From a checkpoint of a small transformer trained on Wikipedia: normalized queries and keys.
Each number is 50 + 10 x the weight over its row's rms, rounded and kept within 0 to 99. Layers, rows and columns count from 0. The size before them is the row's rms in percent of the matrix's.

# k: layer 10 attention key, 64x256, rms 0.0642, rows 34-38, columns 128-255
# q: layer 10 attention query, 256x256, rms 0.0765, rows 131-135,163-167,195-199,227-231, columns 128-255
k34 029:44 65 63 54 39 14 63 40 66 48 58 49 65 37 55 41 64 33 53 51 39 49 56 54 52 51 66 41 40 44 40 43 48 65 46 47 40 58 43 46 54 36 47 53 59 36 48 46 35 50 32 57 49 29 53 39 33 50 33 42 54 46 48 56 30 48 47 61 55 41 48 48 33 61 44 41 54 50 61 52 61 46 70 66 44 56 62 23 45 56 31 46 48 24 39 38 51 42 56 57 55 65 33 39 51 51 44 47 52 56 39 37 49 53 57 45 47 49 47 42 54 64 41 41 40 47 59 57
q131 128:67 21 52 60 56 43 40 42 42 27 52 59 61 40 50 52 44 70 38 56 53 49 39 45 36 54 44 60 53 47 43 52 38 38 44 52 42 64 46 48 65 48 72 61 37 52 35 55 56 54 66 52 40 61 41 41 57 60 64 62 50 41 55 51 39 50 52 54 51 57 61 44 45 53 50 40 51 48 37 53 37 37 52 46 48 49 53 68 55 41 45 48 39 49 37 44 47 33 41 48 89 50 53 28 29 58 68 47 46 35 54 42 54 56 56 50 61 51 53 36 47 45 64 53 58 34 42 60
q163 034:71 51 49 61 63 53 48 67 41 55 64 42 46 53 64 52 49 42 58 51 50 57 36 65 41 40 53 48 56 57 49 47 60 54 30 62 50 46 66 31 60 65 48 48 76 41 52 55 51 62 52 50 49 55 60 67 52 58 65 49 52 58 56 47 47 62 59 50 55 46 75 60 45 62 51 36 46 51 56 43 40 42 68 64 43 49 56 55 42 37 42 44 62 45 45 40 46 34 32 54 24 43 43 51 75 46 52 47 47 65 42 42 39 31 40 60 51 62 39 52 60 43 52 49 39 38 59 64
q195 038:43 53 28 37 44 50 69 46 56 51 49 47 55 40 31 57 69 63 54 53 56 49 67 40 58 49 48 49 44 57 45 56 48 36 53 42 42 51 39 53 64 38 42 38 43 45 52 50 58 35 32 64 51 52 61 40 57 38 41 54 57 47 38 50 47 33 38 46 42 50 36 30 42 55 57 73 49 36 41 59 51 65 45 44 55 52 69 38 63 54 50 46 45 37 68 42 52 60 60 55 54 49 51 50 37 56 36 59 47 45 56 55 53 58 59 57 49 52 61 68 44 49 48 48 54 67 33 38
q227 119:48 35 39 55 36 60 44 55 39 56 49 76 23 39 49 66 71 60 40 58 51 59 49 48 50 34 42 57 62 52 62 59 29 36 49 44 40 58 44 70 53 46 35 43 51 52 72 59 72 43 65 67 58 40 38 46 63 71 49 64 42 50 39 52 59 37 50 53 41 61 38 62 51 60 39 60 52 50 46 51 40 40 40 51 30 58 58 51 46 57 67 37 44 44 63 52 49 49 45 33 46 52 63 44 42 60 43 40 52 43 49 47 41 53 42 35 61 44 54 66 44 37 48 48 55 42 25 48
k35 041:51 56 47 60 59 54 52 64 49 43 55 48 58 41 51 54 51 49 43 43 58 63 51 47 54 42 56 52 45 41 53 65 50 64 38 52 87 43 64 53 54 50 54 50 31 58 46 69 54 69 59 36 57 29 52 51 36 39 50 60 46 42 53 62 53 62 63 54 46 53 52 57 54 45 46 48 55 56 34 48 38 39 43 56 53 54 56 59 60 40 39 43 44 53 44 43 63 60 56 66 63 47 77 39 55 54 25 50 59 56 61 52 48 55 52 67 43 56 44 41 43 42 58 46 51 64 44 41
q132 130:65 45 56 48 48 54 38 43 44 51 54 39 46 31 47 55 57 54 40 76 57 37 71 57 58 43 36 73 63 40 49 52 64 52 34 38 54 48 58 46 54 48 33 57 38 40 48 55 39 62 57 54 48 67 50 45 63 35 72 48 52 47 60 65 59 36 52 50 46 50 37 53 54 41 44 48 51 27 59 45 50 35 44 38 42 38 52 51 53 55 55 56 47 61 42 39 51 41 57 54 44 59 62 44 53 46 55 58 48 53 52 46 71 55 61 49 55 32 55 48 42 50 31 59 59 24 55 39
q164 046:34 49 55 43 58 43 48 73 47 30 67 41 44 40 51 51 52 63 48 64 40 73 52 50 57 37 56 49 39 34 67 51 66 51 43 49 43 47 61 45 54 41 46 50 27 44 48 60 57 57 53 56 43 31 45 28 29 49 57 63 52 48 58 55 55 51 51 48 60 39 66 71 45 68 64 44 43 62 40 45 51 46 43 63 44 66 45 68 59 47 70 47 34 37 49 52 36 56 53 38 39 45 53 37 47 42 38 44 56 40 67 50 48 50 44 43 51 38 48 44 30 48 36 61 68 55 39 44
q196 044:55 56 42 47 41 63 52 42 63 68 52 80 38 57 56 58 41 49 36 46 62 43 42 28 42 54 47 61 72 59 56 62 39 54 46 51 60 53 46 66 54 52 58 37 63 53 48 33 42 46 61 44 43 46 42 72 61 55 69 33 42 42 39 50 55 60 78 42 38 60 37 50 61 40 42 54 40 47 47 50 40 64 45 36 60 41 36 49 59 49 37 51 46 43 52 51 69 57 54 58 57 48 49 52 47 60 48 33 50 68 39 54 44 55 44 52 56 52 55 52 64 54 54 38 48 58 61 48
q228 128:60 18 52 55 25 68 51 60 42 65 46 55 42 60 37 57 65 49 51 52 53 31 48 37 41 59 46 74 69 58 47 49 54 29 51 46 45 52 54 60 53 44 58 38 44 50 49 50 56 59 56 55 50 69 54 55 64 44 59 44 38 41 46 50 56 36 60 61 38 51 25 56 51 33 45 47 53 38 54 56 53 36 46 47 39 34 47 40 48 58 44 62 42 53 36 67 60 50 43 36 55 64 67 42 48 59 39 43 44 58 31 50 43 61 64 46 70 41 43 58 51 48 55 52 38 36 58 36
k36 026:42 48 42 48 55 60 53 52 38 41 51 60 52 48 46 52 36 46 55 54 51 44 38 37 51 51 47 67 50 49 32 70 48 75 57 45 79 56 40 51 62 46 47 37 39 54 55 53 55 63 54 64 50 37 45 48 54 44 65 56 46 57 56 58 70 49 56 44 41 58 44 58 53 44 51 52 35 57 35 46 38 55 45 54 47 59 54 39 53 42 55 52 46 71 29 52 51 42 58 38 70 47 68 37 43 49 52 54 47 50 61 58 40 70 79 48 55 53 49 67 46 34 54 57 60 48 50 36
q133 113:39 38 52 38 49 57 55 45 38 63 48 57 52 58 49 53 33 38 47 49 54 49 47 61 62 59 66 49 39 47 66 63 39 33 42 44 55 31 56 62 42 52 58 51 42 35 39 42 59 53 46 54 52 57 56 38 66 37 51 55 55 57 63 46 39 19 50 57 43 41 45 40 35 46 40 56 56 46 29 65 70 50 43 60 43 55 62 50 59 61 49 66 40 59 63 35 30 30 52 51 58 51 50 62 51 57 54 60 53 45 58 41 47 48 54 58 52 43 46 47 47 61 59 77 54 48 57 57
q165 047:47 46 56 34 52 66 55 86 39 27 60 42 51 38 47 42 64 72 55 61 52 50 45 41 51 56 47 57 31 41 49 49 59 46 51 44 48 37 54 43 38 45 42 42 30 58 48 59 63 58 41 51 49 37 38 31 48 37 59 54 44 52 60 49 55 40 41 60 55 50 48 62 38 42 52 52 50 54 27 57 46 55 41 62 38 67 42 41 64 45 49 52 28 55 68 41 35 44 56 36 54 58 65 33 53 36 43 50 46 35 65 47 49 47 53 50 53 48 53 46 23 46 40 54 58 51 46 42
q197 041:45 39 69 71 39 59 47 37 60 51 47 78 35 58 69 47 40 35 33 52 51 44 45 58 40 39 48 61 57 62 42 49 43 69 50 47 43 50 48 69 52 55 52 43 46 54 56 61 42 51 78 32 49 54 47 62 62 68 62 47 46 44 61 48 56 49 57 47 45 59 25 61 70 42 37 46 52 47 60 43 50 45 45 30 58 48 49 57 54 62 53 49 61 47 52 74 57 49 29 56 66 63 44 44 53 50 51 28 51 57 47 54 48 51 48 47 67 31 50 47 62 44 64 45 44 48 60 34
q229 075:53 54 43 59 56 40 55 47 33 34 31 52 54 46 45 54 45 43 52 49 48 46 50 59 48 40 48 32 45 41 64 61 42 37 58 52 63 53 59 42 46 62 52 79 27 53 48 60 37 45 50 62 62 67 72 48 38 43 40 51 41 48 54 51 56 58 70 50 42 34 44 44 46 51 53 31 43 67 64 54 44 39 49 52 45 64 71 64 45 49 55 53 54 29 45 53 47 46 35 55 50 46 29 49 32 58 53 40 60 40 51 38 52 44 32 45 43 36 51 24 34 58 67 52 61 60 43 79
k37 035:44 70 50 40 38 42 53 38 52 62 53 42 69 43 41 63 61 41 33 52 43 79 33 42 63 44 51 46 45 39 41 49 40 53 53 57 58 45 36 46 46 52 57 51 37 66 54 57 55 47 53 69 54 26 58 49 43 41 58 49 55 45 39 55 29 42 58 40 65 51 63 29 31 49 65 68 44 56 50 54 70 65 56 73 39 58 52 18 43 46 53 30 54 58 48 44 63 53 62 52 52 59 50 38 62 50 39 51 66 52 50 53 52 55 47 45 38 53 67 56 40 65 49 62 65 48 32 63
q134 094:61 43 48 54 63 53 37 60 41 47 34 44 51 32 46 46 48 56 63 59 51 51 63 40 55 30 42 56 49 48 33 54 46 28 52 48 43 45 40 37 46 48 45 43 35 42 52 60 57 44 56 57 49 45 47 51 53 51 30 63 38 31 44 60 49 47 49 62 56 60 50 49 45 71 69 30 38 30 40 43 59 42 51 51 67 43 27 40 62 53 76 39 58 61 53 60 44 54 56 23 44 38 50 47 51 48 44 44 47 43 42 60 48 51 35 45 51 51 64 66 43 58 48 52 47 42 34 56
q166 048:62 61 45 67 65 22 50 48 59 51 43 38 54 56 41 31 40 47 60 41 49 50 71 65 58 42 56 32 50 47 45 54 49 58 37 49 45 61 53 33 54 36 53 48 47 44 41 43 38 48 46 67 45 55 55 56 35 47 42 44 35 34 49 57 42 55 49 47 58 55 56 46 47 56 52 36 46 45 76 42 48 58 68 42 65 34 50 53 44 57 54 42 51 49 38 47 45 58 54 41 25 51 31 43 50 39 57 66 58 42 46 55 53 43 32 44 35 33 46 38 61 52 42 40 59 61 44 60
q198 049:42 67 20 40 61 40 46 47 51 60 47 34 46 56 36 46 40 62 51 32 57 55 39 21 54 51 47 46 48 42 63 54 41 52 46 48 38 45 58 33 48 42 52 66 61 40 33 35 44 65 48 65 49 37 50 42 33 40 45 50 44 46 46 31 38 53 52 57 58 55 70 49 36 53 55 37 43 46 51 60 62 53 76 66 51 64 43 36 38 40 45 45 46 46 53 31 38 45 57 54 52 38 47 60 47 53 39 66 66 54 44 52 39 51 53 58 25 65 36 53 58 49 44 41 41 60 53 73
q230 081:53 52 39 37 43 72 41 41 50 77 46 57 41 44 31 56 59 65 53 57 54 45 42 51 52 54 39 67 64 55 48 57 36 26 44 49 40 55 43 55 48 38 51 42 51 61 57 53 56 58 55 51 48 27 34 72 60 62 50 49 35 32 52 56 52 30 54 55 57 60 55 64 46 37 57 48 34 48 45 51 57 52 44 48 50 64 46 43 38 49 51 59 36 45 59 43 49 48 37 43 63 42 77 51 46 54 54 46 62 40 45 53 47 58 48 46 70 48 42 68 55 46 54 47 37 61 59 48
k38 028:57 73 52 36 46 49 44 43 80 62 36 67 38 62 61 42 56 61 37 49 60 55 47 44 44 52 55 55 72 56 66 48 50 50 63 53 27 60 61 45 47 57 45 50 53 61 58 45 35 46 45 33 52 53 42 48 45 77 52 54 51 47 46 43 62 60 33 59 47 50 63 40 48 48 52 55 41 47 42 50 44 57 55 60 58 62 59 57 39 29 42 52 54 46 57 60 44 51 46 46 46 39 54 50 47 54 45 45 54 55 42 54 54 60 54 52 59 57 52 64 53 46 53 54 59 63 55 44
q135 082:50 63 52 38 53 48 52 32 55 57 42 55 39 61 49 51 57 62 47 56 36 58 45 54 36 53 49 38 43 40 58 36 64 59 51 43 58 69 56 56 40 49 49 46 53 65 64 59 33 47 47 30 58 46 56 45 60 66 57 45 66 70 51 42 51 59 35 48 55 60 64 45 54 56 42 56 51 56 61 60 39 49 55 41 38 55 65 70 34 39 34 45 57 47 37 44 54 60 43 55 57 56 44 56 37 44 59 40 49 72 51 44 41 46 49 46 45 57 52 45 52 47 31 54 65 52 63 44
q167 097:54 55 56 42 46 59 38 32 42 48 25 65 40 54 57 52 41 54 49 55 52 68 37 40 43 57 44 51 49 57 57 44 61 52 54 55 73 62 55 49 44 60 45 41 64 53 57 55 48 56 55 34 53 50 50 56 58 75 69 49 62 67 56 51 45 63 44 46 41 66 53 45 53 52 47 56 55 40 49 50 50 38 57 47 46 35 51 53 40 42 38 46 61 51 41 64 61 47 52 54 58 54 59 59 47 55 80 36 41 85 36 46 46 57 59 49 56 58 52 73 47 51 61 65 58 39 57 54
q199 081:65 63 72 39 41 59 38 28 44 56 40 64 40 57 53 54 52 47 49 61 51 64 37 43 46 47 42 51 42 58 43 41 72 58 48 51 65 62 50 59 43 62 42 38 62 56 61 56 40 57 52 31 49 48 62 58 62 76 61 49 45 68 56 54 46 54 49 49 42 63 57 36 58 37 42 46 52 38 58 59 40 48 60 36 41 37 59 46 37 37 44 47 49 54 48 68 59 50 54 54 57 66 54 50 48 56 76 34 37 85 33 44 54 56 46 57 55 56 54 67 49 59 52 49 69 43 55 43
q231 077:44 67 60 40 59 50 47 47 56 53 44 61 44 57 50 52 44 63 46 57 47 71 51 50 46 35 42 29 39 49 58 28 59 46 53 51 49 53 60 49 33 69 44 49 49 60 48 47 39 32 50 38 56 44 49 43 37 70 55 43 58 70 41 43 57 65 53 39 53 58 78 49 40 51 38 50 53 59 47 59 49 48 53 55 42 52 64 62 41 34 38 51 59 60 54 53 46 45 56 58 56 45 43 54 49 38 59 44 50 71 49 45 43 52 44 54 41 72 57 58 33 52 37 55 72 57 43 66